Weights of a small GPT-style language model, trained from scratch on English Wikipedia.
Size: 15 layers, vocabulary 8192.
Architecture: no biases in attention or MLP, untied embeddings.
Training: a variant of Muon for these matrices, 8613 steps.
Each number is 500 + 25 x the weight over its row's rms, rounded and kept within 0 to 999. Layers, rows and columns count from 0. Numbers have three digits each. The size before them is the row's rms in percent of the matrix's.

# gate: layer 4 MLP gate, 448x192, rms 0.0698, rows 269-286, columns 144-191
# up: layer 4 MLP up, 448x192, rms 0.0693, rows 269-285, columns 144-191
# down: layer 4 MLP down (transposed), 448x192, rms 0.0692, rows 269-285, columns 144-191
gate269 093:493487482537493503523538497451504495447477454499524535500536529450505510509469498505520489511466491507497489485511482502478505476497480499548525
up269 090:472480485497461564509486533457489523485475519497524502485498511440488528484496517508527522510496492456498506478496507507471513438517524534546511
down269 097:448558502547511496517515526481498477451508540491516493478542523467490517513492523519513547512487494479500513492542518507521485448524519502493515
gate270 100:515547432502496508536557513485478482452473430471541536520478477509490511518503491470524533504523489491566493500502531514525536491501517540473507
up270 102:494511471525478496552535517524533504497479492487512512587500494516505503511498471449516467494519500499541491486519546484474524459473530540486480
down270 098:489471564506462485526486499523530483522524517538510483556433525552518512474499468496501488512502499505462487494513487456461472478508501555461459
gate271 093:501506512492505456513526468491509478472526444572540492503501477523487523557513504481499547504508511515490484520492473495493483476507506483514502
up271 090:524527483441504523499498535505517535520517489512516519500473517519493505472470408535510510489476471469519524456494503503486495474451498488531547
down271 091:507500497509483504525547493488489538510500523505536505501537491489495503460497482487466501487516512485494490486523504517516491516519505476534493
gate272 102:511505522495523475524495541523544500521521474487511512548448501455508533532535482450496481501499448488503485494525489479525474518500496479492516
up272 092:499462496486466471510503495494517527469510491470543493510469467496472474488486475500479498484489462524506523517487536448494524486466525499479489
down272 098:480522479513487549488502449497479534479468475483502502532499508528523507473519527453535503527494521525509496506499544461483535489538501492536468
gate273 104:510520505506494513458499490524521465479530507499476520524524503511521500496547521471519462459487501501487439516514452535524484470548488506523498
up273 106:534526492537531514447501510508487476499524500476524504531526482520509537467489507495537469477479528528498472499493473509517449481495497490528520
down273 104:518525551530539462480500518477521500509513493466490527506540470524485509528491531490491485457486505507485510522498476497487484442487498436499504
gate274 117:543506482523471487504444506492495503527500515512526513521482503522505508468495497525550482476527492492499505521496528519512526492479463498492537
up274 119:475510490487492537535509469489533475504511486488471541527508493439506489546505526512489516505491504517502484532460489500561506528535494515529450
down274 115:509485521508544483475477523529483444510507470486501460506477490477502503522523487482512521504504532500509510522507497522541463528494488523500474
gate275 106:507496499450536530492490465478516459479501503492474490502539465505476488498453469525497503484473495494478514551538521533451525458469506515503521
up275 107:510491532479499515476478480489525467466460512489469494510542499496479504472484485504531526478488510500460514515497501496489500472489501530508497
down275 109:512502521514504519515526474502492533485477526488486538471521546499475496492483571433459563486482495524530480433508481490531491507493486540517492
gate276 117:502454503481522484546523483474505467517455495537504514476517428529507516514527507495490501510524457501503542486518519507526468494529513484513473
up276 104:505518487507479511492463510480526550516521493534479504439532514456474513498446488531509497484475491511532512519463570516446474497488471465508531
down276 113:502456506517524433500448499462516508538479500518473507458534454509490505509466509510494513530523441483512496501497543549520454507543522507495504
gate277 105:518481540481505482535517523483474535499508484538543526490523462478493491470487508478565491489465519500454506519503494471502494489495484463483566
up277 102:478473512461504464489518509508504479492487490482494480506482525496463478517510519503510507513446501508463518552525503496538492514513476529442504
down277 099:537471518474477468522499498495446492489517483461471504490515477556486484526506520520531514504470559509514519493538500476494455483500496530447485
gate278 098:536585509451496495519526503454505516493490461453462524498514483476477511492465509504520480482474504489496491501518472510479499476500506495518509
up278 108:538513540480504493526535469489520474498516462513461489524539447502455548489475524489490527508516479535488495527524484502486505469515501461522485
down278 101:494452540502513507498499459508509470512512503477486479547464526489516517475497510494447539486519463539474513493504476474469505487501485528511465
gate279 093:543497549500485511482475508521516462484552480501466498475522503496475485513522524484508474482477526517514494507498481494497477507505477528556491
up279 092:518535516495505545493486467499558473497539478479495498451527483495496455526500491507480457504470514548496470531480509495497491510508488516507498
down279 093:455494487481502508512486459488557462520553505471531513497501511481500498540523452521515483490478520503502451551490546485502498477481492536461473
gate280 099:487539524493485479511492497456499471491531479501494507537463492484473518505494491494482522503508498517506491485501538495487475554503513520493509
up280 095:483485473492515542514499507515484516518464523500473475504527516490518464464490528518542467536476514475532495530532477542486475479491454506485504
down280 102:535465532537506531481506513526469465492568476512472518489534492478480513479549530542484481488512495496490508513546446512522522482529476481470547
gate281 099:527535501472515510542516493520515488483506483479520532522539491489520498532441479484521487498463504485498463466466485465505533481488481480486511
up281 097:484483457480484521474497498486493513465483519468498526497516528482512527472547510508513541506495486515509491494544526516500482508514470476506462
down281 096:500530471498529501488534521526477490499509524474520514468539489466529496482461485497469540466458474473517453454549541483550501506534485486483482
gate282 102:491504505531468486566511521475468490467463485509504482490455507487470456491490504475464527515508521490518486517465465490492465480501494513474513
up282 097:504465500489491548496459452501512441493530509522448527485501473499494516506495503499543477499456430511446505465484502501528519528486476517514493
down282 097:482517488475556536488515525518476478511474509502510514559507466510490466461505478540478489479487507531487488546525488513484535511538536486515499
gate283 090:511527469468494460522479507497479506519454525455450538488528506487556484488442516504483464496508490519491495521495506496535518509490492466499531
up283 089:515515542515512542510560481514515522500494502502482513527504529499466480491507467540503530510478510503491477490498492501476495479463536506527497
down283 094:490507489540494522457476460519525553447542555497494478517454511526530500481513461543522525540525461487495496493522518530464521480478513503522479
gate284 104:452529478481549484480507512515512468466490501485474480504561556534518496514493502504499477534473534548532511536529478470478546471529484517493514
up284 105:477507460484528539504510478504476532482468491538485493527521497534469482534490457525506505533504509536525502544490463482471544482532506481488526
down284 107:481491471505492495521552505539494492523508514550528515511520518468499466543503502516518479497470466498520519517467484490512497508546499516488469
gate285 105:511479524528491488523436502519496464496510490518535513512492498533499517484505494493527462483529451499505491507530522440458489546500492494517509
up285 111:498467524495507490487488524538432508496511447519476528514474499447450496489539490489467482502481492511448505490499476527512519492487489487460477
down285 110:517551479505525445509491511491486494563500468519478522514490497465487522539533499487514481516494498502509479523474527509509508504488504458479474
gate286 117:530503465526510473462484467530494515470504491525503488477552470509512528477546499472483493513517491531473496497529494476503495519494498495536464